config.toml
activation = "squared_relu"
norm_eps = 1e-05
rope_fraction = 0.5
qk_norm = true
extras = ["some layers without attention", "local attention windows", "gated attention", "value embeddings", "hashed n-gram embeddings", "an embedding shortcut", "skips across layers", "capped logits"]
init_std_o = 0.0
optimizer = "cautious_adamw"
lr = 0.00223
beta1 = 0.9
lr_head = 0.0132
warmup_steps = 211
schedule = "cos"
final_lr_fraction = 0.1
train_tokens = 94470000
Each number is 50 + 10 x the weight over its row's rms, rounded and kept within 0 to 99. Layers, rows and columns count from 0. The size before them is the row's rms in percent of the matrix's.

# layer 5 MLP down (transposed), 256x96, rms 0.196, rows 29-65, columns 0-95
088:58 35 59 73 27 48 63 63 46 44 28 58 55 57 49 45 52 68 52 50 46 69 58 60 37 39 52 62 59 49 45 64 62 42 52 63 49 41 50 64 58 66 52 50 54 50 36 57 45 50 42 39 49 52 55 57 41 33 44 32 45 46 54 39 40 58 36 43 46 47 36 53 53 48 40 45 50 51 42 60 16 64 56 51 59 64 52 43 43 37 55 58 42 51 56 54
112:41 53 47 61 47 51 64 45 55 37 68 52 58 33 68 58 58 47 58 60 46 46 50 47 62 50 50 55 65 42 61 52 51 46 36 51 29 48 57 56 56 45 44 47 52 37 62 50 43 47 70 70 48 69 45 51 57 53 36 40 55 48 57 38 67 45 49 51 35 33 51 60 43 65 62 45 58 59 58 37 57 61 48 46 36 28 50 33 52 49 29 42 67 43 33 45
106:44 55 19 58 36 40 65 41 63 55 37 52 43 49 41 47 49 53 39 57 53 53 54 54 54 45 53 72 37 32 36 52 60 54 61 44 54 51 64 50 46 48 36 57 30 54 60 46 42 40 49 35 53 49 51 49 64 37 74 46 51 58 42 35 73 54 49 57 49 41 48 58 60 47 54 44 48 61 66 45 29 56 49 53 41 40 62 41 62 48 48 44 49 41 72 58
117:49 43 61 44 40 51 56 51 59 57 54 37 46 53 60 43 51 42 30 60 38 49 49 42 50 49 46 66 51 62 43 51 47 80 55 60 39 49 45 53 63 55 55 51 48 46 56 50 42 58 48 53 49 60 39 46 59 55 26 71 51 38 49 57 55 47 45 50 21 46 61 68 49 54 64 42 53 73 44 44 57 52 64 35 33 50 55 40 47 56 59 22 49 46 37 60
117:25 57 64 61 53 45 54 61 39 56 53 56 39 34 44 64 40 57 50 50 43 49 42 58 51 56 48 39 31 71 57 66 55 31 51 39 48 56 62 47 78 46 40 64 46 67 58 34 37 56 45 58 48 34 42 47 48 58 55 43 52 38 52 43 48 55 54 65 38 42 62 50 46 45 50 32 38 42 44 49 35 66 52 57 63 55 50 46 45 54 55 43 59 56 37 64
106:69 54 48 63 60 51 48 54 38 50 60 50 49 42 67 56 57 45 58 54 41 51 49 55 66 37 47 56 32 41 55 38 44 56 48 34 62 46 32 44 58 34 51 53 60 57 63 65 68 52 62 46 64 52 54 48 45 54 37 55 38 63 37 38 65 43 59 53 49 50 66 33 45 50 63 35 64 50 54 50 47 33 53 30 46 47 60 60 46 54 32 60 29 36 49 37
076:55 49 58 54 43 47 46 48 45 54 60 37 49 48 44 48 57 48 36 44 63 45 52 59 44 58 56 57 40 47 43 61 42 45 66 47 50 58 45 52 41 71 42 43 48 58 38 49 53 52 54 57 49 52 61 39 57 41 58 43 45 67 39 57 53 56 46 46 42 66 45 56 59 43 43 59 50 36 53 60 00 65 36 52 44 62 62 45 47 43 66 50 44 60 55 61
088:47 62 56 34 39 60 63 32 54 47 64 56 43 39 40 59 58 46 56 62 51 59 42 45 49 46 73 63 53 65 45 34 38 50 52 41 46 53 51 58 53 48 58 46 49 57 61 57 50 47 50 29 75 49 56 37 50 70 52 63 61 61 50 56 50 42 35 45 59 37 48 58 43 31 44 43 53 66 59 48 42 40 55 26 47 43 44 63 53 58 50 53 56 43 24 54
106:48 64 48 61 63 46 59 43 44 52 56 54 63 37 39 76 37 51 53 58 46 33 52 51 58 33 50 58 56 53 43 68 56 49 59 31 43 70 38 63 65 43 52 46 54 46 37 48 46 54 44 63 37 65 44 52 42 60 45 41 42 58 52 68 60 41 66 42 43 38 67 54 53 54 62 25 52 51 57 47 44 47 37 40 46 40 48 57 41 55 36 55 46 30 41 44
085:38 32 45 30 51 64 37 65 72 49 58 29 59 60 56 49 57 54 41 39 55 47 25 54 51 62 46 55 47 55 67 62 56 72 43 52 47 54 38 64 55 50 59 39 50 55 52 43 67 39 61 63 56 49 40 51 51 48 55 54 49 55 51 54 28 46 43 62 41 60 44 58 54 40 25 48 49 31 43 61 41 62 50 63 54 63 51 52 41 39 38 52 44 53 43 51
095:42 51 48 66 43 25 54 54 36 57 32 51 70 49 42 41 39 40 53 48 62 42 34 40 44 42 41 44 65 54 44 69 63 46 51 64 64 59 51 38 51 44 46 53 59 55 62 54 75 52 65 63 37 66 58 53 47 30 58 43 53 62 56 43 52 47 56 38 45 54 49 55 39 41 53 55 41 46 58 49 28 35 50 45 69 39 41 54 56 64 45 54 40 41 50 52
083:78 46 69 40 49 58 53 33 42 48 62 53 55 54 50 44 44 42 23 47 67 62 43 54 31 56 61 59 53 58 53 67 41 50 53 35 29 59 40 45 39 68 50 61 48 50 51 55 41 62 55 66 50 47 49 43 36 51 50 55 57 55 49 57 51 38 43 56 67 55 40 59 53 28 52 55 46 52 53 53 25 59 38 43 38 39 62 44 53 50 43 48 62 45 51 47
107:63 31 56 46 51 28 38 57 43 45 40 60 60 48 57 29 39 38 37 50 38 43 50 47 44 35 38 60 53 37 56 61 57 55 58 26 56 56 57 52 60 54 60 59 60 51 56 45 51 43 47 54 50 54 64 43 68 58 68 50 57 51 42 45 52 52 51 70 54 50 67 63 50 60 41 55 55 56 30 55 61 43 66 52 47 51 31 52 41 57 44 37 44 32 63 36
101:40 48 60 63 56 68 47 47 50 42 53 57 49 63 56 56 55 58 43 50 50 36 42 42 72 54 48 55 66 60 63 48 43 49 43 54 43 40 42 48 40 47 58 47 44 56 47 31 52 51 63 43 51 55 56 56 55 68 40 59 64 43 46 51 44 32 55 59 53 59 40 57 34 57 46 48 52 51 24 48 26 18 57 42 48 57 46 62 55 43 54 60 27 47 52 74
104:50 61 37 46 48 50 43 33 57 51 61 46 47 41 43 50 46 36 55 62 70 70 51 59 52 49 50 46 57 53 49 35 50 58 58 56 40 52 72 41 44 51 57 37 49 36 57 47 60 72 43 65 45 53 40 49 30 41 55 63 37 61 44 55 55 44 53 46 48 60 44 61 37 53 54 41 32 60 56 59 57 70 37 26 41 57 41 31 48 52 46 49 74 59 41 46
094:53 43 41 51 46 67 80 65 50 70 58 64 52 52 52 58 56 45 58 54 34 45 49 55 50 57 35 54 47 41 57 78 40 50 54 44 45 56 52 63 49 50 38 57 55 40 44 50 12 36 53 46 45 43 57 61 42 52 58 49 39 57 43 60 25 50 39 54 41 48 48 52 50 49 45 60 42 47 51 49 32 61 55 62 39 45 48 53 37 47 52 30 42 55 54 58
104:35 53 61 36 49 43 29 50 42 47 44 37 56 39 45 32 50 47 29 55 62 41 57 49 54 55 30 61 39 56 39 38 45 54 50 49 48 51 26 52 52 48 49 46 54 27 59 37 63 52 62 49 60 47 39 49 49 53 46 56 57 55 56 51 63 48 58 43 59 72 59 37 55 43 60 42 62 48 38 68 49 44 54 57 70 60 71 69 53 47 52 66 48 66 52 41
111:54 68 45 58 40 32 65 33 51 36 65 59 44 38 68 53 39 53 43 52 49 41 52 56 64 39 55 53 56 60 40 53 56 46 54 49 59 55 55 41 77 34 61 41 54 43 45 59 54 51 54 46 51 60 58 51 50 44 57 37 53 59 42 31 44 62 54 55 47 47 60 53 39 40 61 48 63 60 35 52 25 40 33 31 57 42 48 69 59 48 39 59 40 47 37 41
100:69 30 47 54 47 56 48 46 43 38 58 61 50 47 42 51 45 58 62 57 58 48 39 62 51 27 64 44 48 59 55 68 49 32 56 34 46 68 44 35 40 33 44 65 62 44 52 56 53 36 65 58 47 33 54 43 60 50 36 50 43 57 56 51 40 58 63 49 65 45 44 45 53 52 58 62 64 50 58 47 43 43 40 57 35 42 50 40 58 50 35 45 62 65 47 23
092:52 58 35 42 51 47 42 63 50 46 38 47 51 45 54 56 59 51 55 59 53 66 44 46 52 36 46 45 68 70 54 57 58 37 71 50 50 61 56 52 55 45 27 42 49 66 42 57 40 50 38 80 55 32 30 35 42 44 55 44 65 67 45 36 42 45 44 53 46 48 47 46 57 54 65 49 37 50 35 48 43 40 59 48 42 52 55 60 54 36 30 58 57 55 63 62
113:27 57 55 80 42 57 68 53 36 53 56 83 67 65 55 49 48 46 54 40 42 51 40 53 50 66 60 50 61 55 45 50 39 48 42 40 58 48 58 61 47 41 59 33 40 62 34 40 62 54 61 40 50 49 51 52 49 60 58 25 51 34 65 44 51 37 47 42 59 48 44 50 43 39 39 53 37 40 44 40 55 42 60 59 50 61 43 50 48 52 46 60 53 41 47 49
084:70 59 47 74 31 56 43 62 21 39 41 60 39 49 43 45 52 53 61 60 58 66 50 52 51 39 52 40 49 48 55 65 53 47 38 63 62 50 62 33 55 47 55 59 51 45 42 64 52 39 48 46 53 60 52 55 40 48 55 48 52 47 53 55 57 51 46 51 51 44 42 45 55 37 46 30 48 68 61 51 22 54 53 56 66 46 59 63 46 52 42 64 53 29 57 29
096:47 38 49 29 46 37 49 62 69 35 58 66 35 55 64 69 53 40 57 37 45 33 52 48 57 57 35 32 43 56 50 50 65 66 36 50 38 52 38 49 52 39 59 37 52 64 45 39 68 65 43 53 56 54 47 49 54 55 56 70 66 47 42 60 47 50 52 65 48 42 41 39 50 52 44 55 52 43 51 39 39 57 66 34 46 54 56 53 48 35 39 64 59 49 57 59
092:43 13 44 43 38 58 74 40 45 54 60 51 48 57 52 44 51 43 38 52 51 74 46 30 68 59 49 58 61 41 51 42 67 58 32 42 49 63 49 49 59 50 42 43 57 61 55 48 49 51 53 43 54 62 58 52 62 54 48 51 52 55 47 45 56 50 44 36 42 37 43 56 55 61 50 36 52 40 55 63 38 56 55 38 34 49 48 58 42 60 44 66 50 58 21 52
087:52 40 43 39 46 64 42 57 45 69 52 51 45 37 37 44 49 62 25 52 48 50 47 69 38 60 52 55 38 41 57 58 50 42 52 45 55 80 58 42 45 52 56 41 63 51 51 50 51 72 56 52 56 43 44 41 50 36 47 44 60 48 67 38 49 58 46 59 41 54 41 50 68 49 53 51 44 52 43 65 28 66 35 55 52 44 47 33 37 71 39 56 67 41 49 50
081:39 47 61 36 54 51 49 38 63 36 67 49 42 41 31 42 50 30 36 39 43 59 47 53 54 58 65 58 30 54 59 47 40 54 37 50 55 42 48 63 51 49 48 64 46 46 52 41 50 55 56 55 37 41 41 43 57 61 48 72 51 43 51 59 54 57 57 56 43 45 49 46 34 38 48 47 55 32 79 62 64 49 61 23 53 49 49 70 57 43 60 44 60 61 53 56
110:40 70 64 41 42 63 62 48 54 35 48 40 50 55 44 51 60 58 48 46 52 58 47 54 65 67 53 48 33 31 53 45 43 56 42 59 41 44 41 50 70 55 60 48 49 53 44 52 49 52 50 39 58 59 69 80 32 58 36 42 47 53 47 47 62 46 41 42 41 55 51 53 42 31 38 36 56 55 64 58 54 60 40 53 62 60 50 31 30 47 61 59 51 58 36 58
098:65 45 61 32 46 55 31 37 60 39 54 40 58 53 42 57 33 42 51 42 52 51 70 51 58 51 43 48 38 57 64 58 47 44 60 32 62 43 50 41 54 29 51 58 50 45 58 60 44 40 48 65 60 62 40 46 41 50 50 66 42 43 51 63 47 51 49 52 51 55 44 39 61 29 45 51 51 55 48 46 52 79 56 41 41 36 74 55 58 41 45 64 64 60 35 50
102:41 53 61 36 60 52 45 36 63 43 55 39 69 40 54 49 62 59 57 27 69 39 62 65 45 63 50 44 56 49 76 49 51 70 60 46 66 53 51 36 48 53 55 44 55 46 51 61 53 51 35 55 49 53 29 57 38 35 56 41 46 46 49 50 41 61 32 52 61 39 49 46 48 56 48 40 65 49 40 57 41 62 47 52 30 51 49 54 56 49 36 26 53 49 44 63
092:35 46 62 44 50 63 46 50 63 50 72 63 62 64 51 61 42 52 51 49 45 51 54 49 40 53 48 46 31 63 55 56 51 48 54 58 42 48 67 48 61 51 39 65 48 53 54 48 28 45 35 54 50 52 50 76 41 55 42 56 50 60 52 43 33 62 41 33 57 46 43 41 35 59 57 63 42 32 52 59 25 50 50 54 47 42 48 40 59 55 60 22 47 65 38 45
120:51 51 57 61 44 55 40 67 56 47 56 41 59 46 55 32 62 69 47 35 53 39 59 63 51 62 40 51 50 38 50 48 49 52 50 51 55 39 55 40 62 58 48 49 54 52 41 36 53 38 51 45 41 56 44 66 68 37 29 45 39 50 64 65 60 30 52 63 38 63 38 58 53 55 46 37 45 56 40 44 40 52 50 39 39 81 37 54 60 54 67 63 36 42 43 53
110:33 44 52 46 55 64 68 40 36 62 43 46 44 72 39 58 63 54 46 45 65 40 43 45 45 46 23 59 54 65 50 65 75 50 41 57 43 46 53 55 49 45 45 51 60 39 37 48 46 51 35 50 42 65 52 36 53 50 54 53 66 43 63 55 39 51 43 56 58 50 48 56 35 49 49 50 43 57 29 48 41 35 52 64 56 53 30 49 50 47 59 33 55 70 60 61
095:49 60 66 53 27 67 44 56 62 36 46 44 43 50 36 53 49 59 58 54 48 42 64 58 56 55 48 37 50 59 60 45 38 46 50 51 51 40 46 58 70 46 60 36 46 43 40 52 51 48 37 39 52 57 40 52 33 47 38 42 45 46 70 45 58 48 43 75 43 50 42 48 58 40 41 37 45 56 64 46 34 50 51 44 80 52 64 45 48 36 58 70 42 59 46 66
104:55 39 46 51 47 31 49 21 42 55 52 47 45 46 58 42 47 50 61 46 50 58 55 56 60 41 54 30 44 48 62 50 50 52 44 38 56 58 42 50 35 35 51 75 54 59 85 49 63 53 54 55 32 46 41 50 45 40 36 65 54 42 62 59 54 48 54 60 47 63 50 48 48 50 55 52 52 55 51 38 69 57 53 61 30 48 40 50 66 43 47 39 75 54 54 52
093:58 44 30 63 51 53 40 63 43 63 51 53 47 45 58 37 51 39 60 50 68 33 65 46 50 68 50 48 38 49 65 52 57 43 71 54 44 74 38 33 48 37 39 50 62 46 53 51 62 59 48 60 39 55 44 43 68 44 46 48 54 55 58 36 62 46 49 43 45 42 58 42 78 39 51 49 40 43 54 62 52 52 39 41 52 51 62 28 48 45 29 53 52 54 50 39
100:44 30 49 36 37 59 53 44 54 51 61 28 51 53 47 54 49 67 31 43 64 54 34 43 47 44 35 64 42 51 46 61 41 61 49 54 60 40 53 61 62 33 58 54 55 36 55 45 66 63 76 53 54 45 60 50 53 32 52 46 48 44 45 29 60 69 51 62 66 44 45 62 62 58 60 40 46 55 49 34 39 58 52 51 55 55 43 57 60 45 51 40 45 40 47 35
101:43 61 27 42 44 72 43 38 46 66 47 47 58 49 60 64 38 39 47 42 70 52 53 54 50 54 56 36 48 58 55 27 62 62 34 48 55 51 47 48 64 48 71 45 42 48 37 54 49 53 41 68 37 38 36 40 64 56 40 36 44 53 46 52 41 59 58 68 67 46 45 48 50 63 39 56 50 38 60 56 41 45 60 39 59 56 46 52 66 49 49 60 40 59 43 38
# layer 5 MLP up, 256x96, rms 0.22, rows 30-65, columns 0-95
112:58 40 27 44 37 53 53 39 57 70 58 52 48 30 49 38 54 54 40 65 59 66 41 33 50 61 47 44 28 61 40 53 53 56 53 53 55 33 59 62 57 59 47 40 51 61 46 36 34 48 43 55 49 55 51 44 56 62 53 44 44 47 35 49 75 39 49 51 59 57 45 58 54 51 39 62 68 42 59 44 61 73 44 36 49 42 30 48 49 39 45 38 50 42 55 55
101:45 54 44 47 43 74 47 45 49 63 49 46 43 35 58 49 44 52 52 63 49 52 45 33 42 38 60 43 48 48 23 34 41 62 66 48 52 53 47 61 34 57 66 47 54 34 55 61 54 56 63 63 41 41 44 46 56 59 45 59 53 57 35 42 63 58 57 55 54 68 46 42 69 37 47 41 52 51 58 64 51 51 29 39 47 55 48 20 54 55 45 52 38 55 44 69
111:52 55 49 55 41 44 47 51 51 57 62 33 53 56 43 28 63 69 55 49 62 50 50 58 52 53 42 57 39 52 55 44 32 55 57 39 57 45 55 23 38 40 55 32 55 39 43 38 46 53 26 42 50 46 56 59 49 44 41 43 54 52 48 70 39 33 34 60 52 52 45 58 51 46 45 46 51 39 51 52 60 53 35 35 38 72 61 65 54 51 66 63 37 63 48 65
116:54 48 52 32 58 41 47 41 53 74 63 52 56 58 48 49 44 57 57 52 56 41 45 53 34 47 35 45 39 42 55 39 39 41 40 52 38 61 43 45 35 51 53 52 36 61 42 64 53 47 58 43 61 41 68 54 49 58 58 48 46 61 51 58 52 54 49 36 43 43 56 52 70 54 46 61 42 54 41 49 58 77 47 61 37 51 49 54 28 43 83 65 52 42 65 33
100:41 43 51 51 49 63 48 44 49 56 64 41 55 58 44 54 46 71 47 68 46 47 44 37 50 39 52 42 44 48 56 46 64 43 71 17 50 58 34 48 36 41 61 45 83 45 44 51 54 34 58 59 54 41 37 50 67 52 69 69 40 60 49 47 43 48 53 59 42 56 55 54 48 51 45 64 41 46 47 50 60 51 58 58 36 36 65 59 52 39 52 37 50 46 40 52
061:54 38 48 60 59 42 58 54 41 45 42 62 49 68 57 57 34 44 66 60 37 53 45 40 75 38 41 49 53 60 51 69 65 48 36 58 56 50 57 50 58 39 56 63 52 34 48 45 40 55 50 50 50 63 38 67 44 47 46 48 63 35 49 38 48 33 51 61 67 48 53 53 51 65 53 53 48 60 50 43 24 28 59 39 71 41 50 59 61 59 41 48 54 40 47 40
087:56 50 39 44 48 40 53 65 65 66 60 50 31 40 59 58 43 45 52 45 55 44 36 54 51 47 59 47 48 45 39 52 51 65 40 56 54 59 53 41 54 45 51 42 44 48 47 43 21 45 44 40 43 46 42 58 62 51 72 66 44 78 46 58 36 54 55 57 48 41 60 58 70 42 33 72 35 63 52 50 49 45 36 63 53 52 33 46 44 59 47 57 30 48 40 49
098:59 36 44 40 46 61 44 41 44 65 56 61 53 43 48 65 65 50 36 59 38 45 60 37 35 70 54 46 45 65 46 54 44 58 41 62 37 40 47 62 47 55 47 38 36 38 45 50 60 56 32 60 51 50 63 56 50 37 44 54 45 49 33 41 54 37 48 40 53 61 54 39 50 40 46 31 74 61 52 56 69 55 36 37 48 61 42 40 56 72 38 53 55 47 62 54
085:60 43 56 54 62 34 55 41 39 39 55 50 58 37 37 47 50 37 40 48 55 49 51 46 43 71 53 48 59 74 45 50 66 31 42 45 72 64 51 47 45 47 49 38 58 55 63 67 42 58 73 46 38 30 44 55 42 36 37 59 59 56 50 37 52 48 44 49 32 56 40 59 42 46 75 39 37 57 50 59 62 42 52 49 49 68 46 52 56 51 48 45 45 44 62 50
091:40 47 69 42 45 57 61 43 66 82 70 54 56 38 43 51 39 53 38 54 53 56 60 51 50 70 42 22 38 41 55 46 52 53 64 53 55 53 43 47 47 44 60 57 40 54 49 46 59 50 32 51 52 39 55 50 58 52 49 60 49 69 45 46 55 40 47 52 41 52 54 58 50 64 51 59 56 67 37 57 47 45 41 48 37 58 50 54 56 14 35 51 53 60 48 46
086:63 55 48 63 63 31 65 69 60 52 37 34 60 33 53 66 45 51 55 62 58 44 53 50 59 49 36 46 48 38 41 45 63 48 45 57 57 58 44 32 60 63 48 33 43 32 58 51 35 46 32 42 47 50 58 61 53 54 38 34 42 42 42 49 34 52 53 50 33 42 64 29 60 61 50 59 53 48 52 60 54 42 62 69 57 53 47 59 41 44 64 54 53 42 55 42
116:45 45 45 53 51 63 44 58 50 53 48 56 67 56 39 50 56 77 45 44 69 48 41 58 56 45 56 75 58 37 40 38 48 51 48 56 65 34 45 58 41 46 54 53 37 57 37 35 39 70 49 39 47 54 53 40 54 43 45 48 40 39 48 44 60 47 54 53 47 69 37 53 63 44 35 58 53 33 68 47 52 48 48 43 63 56 62 51 48 39 51 38 29 38 58 75
094:49 46 48 28 60 38 53 72 59 47 72 23 48 38 64 42 45 49 34 51 42 51 42 42 44 61 52 48 48 41 46 57 38 68 69 51 53 51 56 51 55 45 42 48 53 56 37 46 32 50 37 53 45 53 42 45 41 49 63 37 44 61 38 59 44 50 45 45 48 52 74 55 56 31 48 71 40 38 51 58 52 55 45 49 50 55 70 35 46 65 46 43 41 58 62 59
110:44 49 47 56 46 53 40 58 46 48 51 34 49 45 59 66 39 68 55 51 49 54 69 54 46 43 40 59 35 51 35 42 50 50 36 60 55 52 35 48 33 69 45 39 44 52 46 56 69 60 35 53 64 41 69 64 34 57 48 42 43 54 51 64 47 35 58 43 59 50 46 32 61 46 25 66 58 51 44 50 51 42 44 64 47 59 36 68 56 38 58 56 35 42 60 57
093:72 42 36 49 27 56 43 42 56 46 38 41 43 37 43 51 56 56 37 52 49 31 55 45 48 53 53 52 56 54 35 60 58 50 55 57 44 51 53 49 39 75 37 35 65 44 64 34 64 45 63 63 46 44 32 62 62 31 38 63 44 58 53 64 50 45 75 53 44 46 36 52 49 50 52 53 41 46 50 61 65 52 34 52 54 52 57 39 46 62 44 61 36 51 52 50
102:42 35 47 48 55 64 57 59 58 51 34 50 53 32 48 63 47 52 60 50 62 49 39 41 48 42 47 55 63 60 29 30 54 67 24 50 56 46 43 63 23 43 61 52 49 33 47 51 50 49 54 60 50 50 33 53 39 55 37 68 64 71 55 54 49 54 47 56 36 45 51 47 46 47 57 51 54 45 56 56 77 53 54 38 58 55 39 59 59 46 45 34 46 57 44 62
109:63 32 47 39 55 58 52 36 51 54 48 60 76 58 48 49 52 48 23 47 34 47 50 46 46 70 43 68 46 51 46 50 68 40 56 69 56 33 57 48 42 53 45 37 53 49 42 50 53 63 30 57 64 50 44 56 34 39 65 49 50 50 50 55 59 39 55 50 49 56 48 42 63 45 39 41 57 57 57 59 62 63 37 36 38 65 30 51 49 33 46 44 49 55 64 43
094:60 51 44 44 45 54 63 60 42 45 51 45 46 49 36 47 49 50 40 47 51 19 49 48 47 74 43 57 41 40 55 53 42 43 37 55 67 53 53 54 42 39 37 60 50 38 45 54 64 56 38 54 60 70 51 51 51 50 54 46 58 29 58 58 41 54 51 43 56 76 29 33 60 56 35 47 41 35 39 40 65 62 62 60 45 53 44 40 59 61 50 34 48 40 58 45
092:61 67 40 49 46 70 49 47 67 52 59 56 49 59 56 63 62 59 42 46 49 28 47 49 31 43 41 46 43 37 60 46 43 67 45 46 45 41 56 56 44 63 31 58 43 31 59 65 39 40 45 43 39 59 58 65 46 57 53 44 36 46 50 45 46 52 46 56 44 61 51 44 69 56 31 61 56 61 59 75 52 50 49 58 52 36 38 45 42 36 45 58 34 45 35 41
112:51 50 51 47 45 52 58 57 51 50 55 24 64 41 32 59 46 57 49 66 63 50 33 44 42 30 48 45 47 56 42 34 40 60 58 61 51 41 39 67 40 57 58 50 45 63 48 65 42 59 32 50 32 50 50 48 44 36 30 60 36 57 40 42 54 38 51 60 45 63 55 37 57 64 39 61 71 55 57 53 59 47 44 58 57 53 53 50 32 36 68 47 44 53 43 60
086:62 33 57 48 44 52 60 56 43 46 55 22 46 39 38 48 45 61 33 54 53 50 31 60 39 52 46 51 53 57 45 46 44 43 48 58 41 28 45 61 62 54 54 50 36 36 45 60 49 56 61 47 40 50 59 58 56 56 50 62 29 51 49 58 68 52 45 58 46 44 50 50 49 49 35 45 51 34 61 59 52 55 49 31 65 75 52 47 35 59 80 56 55 40 47 40
096:39 59 36 28 39 53 57 77 55 54 52 52 51 47 50 60 43 79 44 50 33 44 46 46 26 51 41 34 39 63 46 53 45 40 47 62 59 53 62 52 45 61 50 57 48 53 21 41 50 50 48 54 49 53 74 41 46 56 58 44 72 40 46 52 41 45 46 52 52 41 50 48 53 47 46 65 47 59 52 54 53 71 52 53 57 39 31 42 57 41 55 43 61 46 48 62
088:61 47 25 38 61 51 36 58 58 51 56 42 50 37 40 59 41 44 51 52 54 38 58 43 50 44 57 38 47 37 48 49 32 57 47 53 38 45 74 40 38 50 38 53 37 62 43 40 63 40 46 49 71 59 47 55 52 54 55 62 42 53 59 46 44 53 49 49 52 55 55 53 60 54 36 72 46 47 50 37 53 54 31 83 41 52 37 50 43 46 47 63 53 65 29 58
080:58 59 60 51 46 46 38 60 57 46 49 49 45 51 37 28 41 62 59 50 61 42 55 39 41 46 67 55 68 46 39 53 39 55 36 44 50 37 66 62 45 54 57 50 41 48 59 67 47 46 42 42 43 58 56 51 57 49 31 42 19 54 36 71 66 63 49 43 39 47 67 42 53 67 62 42 42 54 44 38 50 58 49 52 47 56 48 55 52 42 73 54 59 51 61 34
078:55 37 47 42 51 45 43 63 41 57 44 49 54 45 59 58 43 51 42 61 68 48 52 52 40 40 48 67 47 48 51 66 69 53 69 58 46 41 41 40 48 58 60 47 35 41 50 54 56 31 51 50 50 45 55 59 55 59 48 26 44 49 27 46 39 50 46 53 63 40 49 47 75 24 39 75 61 57 44 43 51 61 44 61 49 49 52 34 43 48 55 64 51 29 55 42
107:56 54 43 46 63 50 42 60 59 56 45 45 47 52 40 52 59 41 44 49 48 42 47 30 62 66 53 54 51 45 39 46 48 55 42 44 28 25 44 57 43 50 35 46 41 60 54 47 64 47 49 54 59 39 60 58 55 39 69 81 51 67 52 54 34 40 51 62 53 76 42 36 49 56 44 50 39 51 48 50 58 51 55 52 56 43 33 65 52 47 53 41 34 45 64 71
098:57 33 51 48 56 45 57 59 40 55 45 34 39 52 46 46 57 55 47 48 62 44 46 61 45 48 39 60 51 56 26 58 59 26 56 55 43 58 29 38 56 57 48 40 51 44 67 41 43 62 60 42 64 44 69 43 42 25 40 53 48 58 60 43 54 49 41 44 27 48 67 32 60 51 65 35 49 39 55 49 56 50 59 61 61 42 50 39 54 45 50 60 37 49 62 62
107:42 54 55 40 55 70 40 60 62 46 45 43 52 55 42 57 66 43 45 37 55 33 60 71 68 45 35 31 71 44 59 50 48 70 52 66 59 43 55 41 49 69 50 54 61 63 55 42 66 56 39 50 46 57 48 44 33 38 65 36 43 59 36 50 64 62 67 45 48 58 45 51 52 49 51 66 40 48 48 45 56 52 32 46 45 41 62 47 46 44 52 45 60 35 49 48
090:57 48 59 42 50 41 45 47 56 60 68 54 56 55 55 47 57 62 56 68 38 27 62 50 43 67 43 47 47 33 50 57 45 38 33 63 55 34 44 36 46 54 58 66 49 51 56 44 24 44 43 46 46 42 47 43 51 51 60 63 48 67 54 42 43 43 59 32 53 60 40 48 52 34 51 40 57 52 43 66 49 64 60 52 53 57 56 36 48 44 78 56 61 55 47 69
124:56 54 56 48 42 58 39 40 38 67 63 19 46 50 48 40 70 51 53 35 59 59 48 62 47 65 45 60 49 40 54 37 42 70 54 30 57 44 49 24 58 62 43 43 50 44 48 41 58 51 55 43 45 39 46 47 51 40 44 62 56 50 57 58 51 35 35 60 46 58 64 50 46 60 34 41 48 42 62 50 52 57 48 40 42 70 50 62 61 47 58 49 33 40 44 62
106:45 40 47 64 37 66 40 56 44 43 52 55 51 53 33 38 57 56 45 42 42 55 55 62 46 32 43 55 50 39 31 58 58 41 52 43 48 44 55 51 64 59 61 49 47 57 61 62 65 64 41 51 35 59 42 57 31 34 62 52 61 68 70 67 50 53 55 50 42 54 52 43 63 42 37 58 57 37 42 41 60 45 35 56 52 59 50 48 58 56 36 50 41 21 61 55
094:44 36 52 55 48 42 54 40 20 65 51 29 43 44 64 60 42 63 38 34 37 54 54 68 43 45 50 53 57 60 44 49 40 36 47 71 46 49 51 36 56 52 42 54 70 46 45 52 42 46 50 35 45 51 59 41 64 55 42 44 53 52 48 55 58 62 56 39 53 56 54 47 54 35 50 49 59 61 73 48 44 78 36 40 57 67 38 52 53 63 54 40 48 40 49 55
094:75 57 39 47 44 37 41 52 43 57 61 39 35 52 51 41 39 38 43 62 38 47 56 58 51 57 37 65 40 42 47 45 54 49 49 62 53 38 48 47 42 35 38 49 47 58 53 48 63 48 64 49 50 61 34 63 45 50 56 63 45 39 62 48 67 68 43 59 34 63 49 38 61 45 53 59 43 59 47 41 65 67 35 67 38 47 31 43 60 72 59 44 50 39 61 47
092:51 62 47 51 46 51 55 68 49 47 51 57 61 49 34 42 47 52 56 65 54 26 53 39 36 47 52 36 57 48 56 42 54 46 38 63 41 31 51 75 57 60 43 46 34 64 41 44 43 55 32 39 53 43 47 60 49 51 48 57 27 62 46 67 41 50 56 58 46 45 42 29 25 61 54 59 49 53 53 53 53 53 51 57 55 58 62 53 49 45 76 58 56 37 46 37
104:48 49 57 47 14 48 60 52 37 60 61 43 40 57 50 47 57 54 51 37 39 46 31 44 51 55 52 64 40 60 53 50 42 37 44 59 45 30 52 63 49 44 53 56 51 34 38 56 44 43 63 51 68 58 56 51 44 43 44 47 48 47 23 42 45 42 65 51 55 40 50 55 53 42 61 45 63 38 48 47 55 62 60 57 52 77 36 41 45 55 53 66 55 64 54 31
103:57 56 44 54 48 44 50 40 53 58 48 41 44 48 57 29 57 68 40 30 48 52 30 82 35 58 32 37 52 55 55 51 42 33 55 52 43 51 32 63 54 48 54 51 58 47 38 50 48 53 50 62 54 43 63 54 66 46 46 38 44 52 45 71 49 60 49 46 49 52 64 47 54 63 58 41 52 32 55 57 56 55 32 37 48 35 57 39 55 44 52 59 27 41 42 61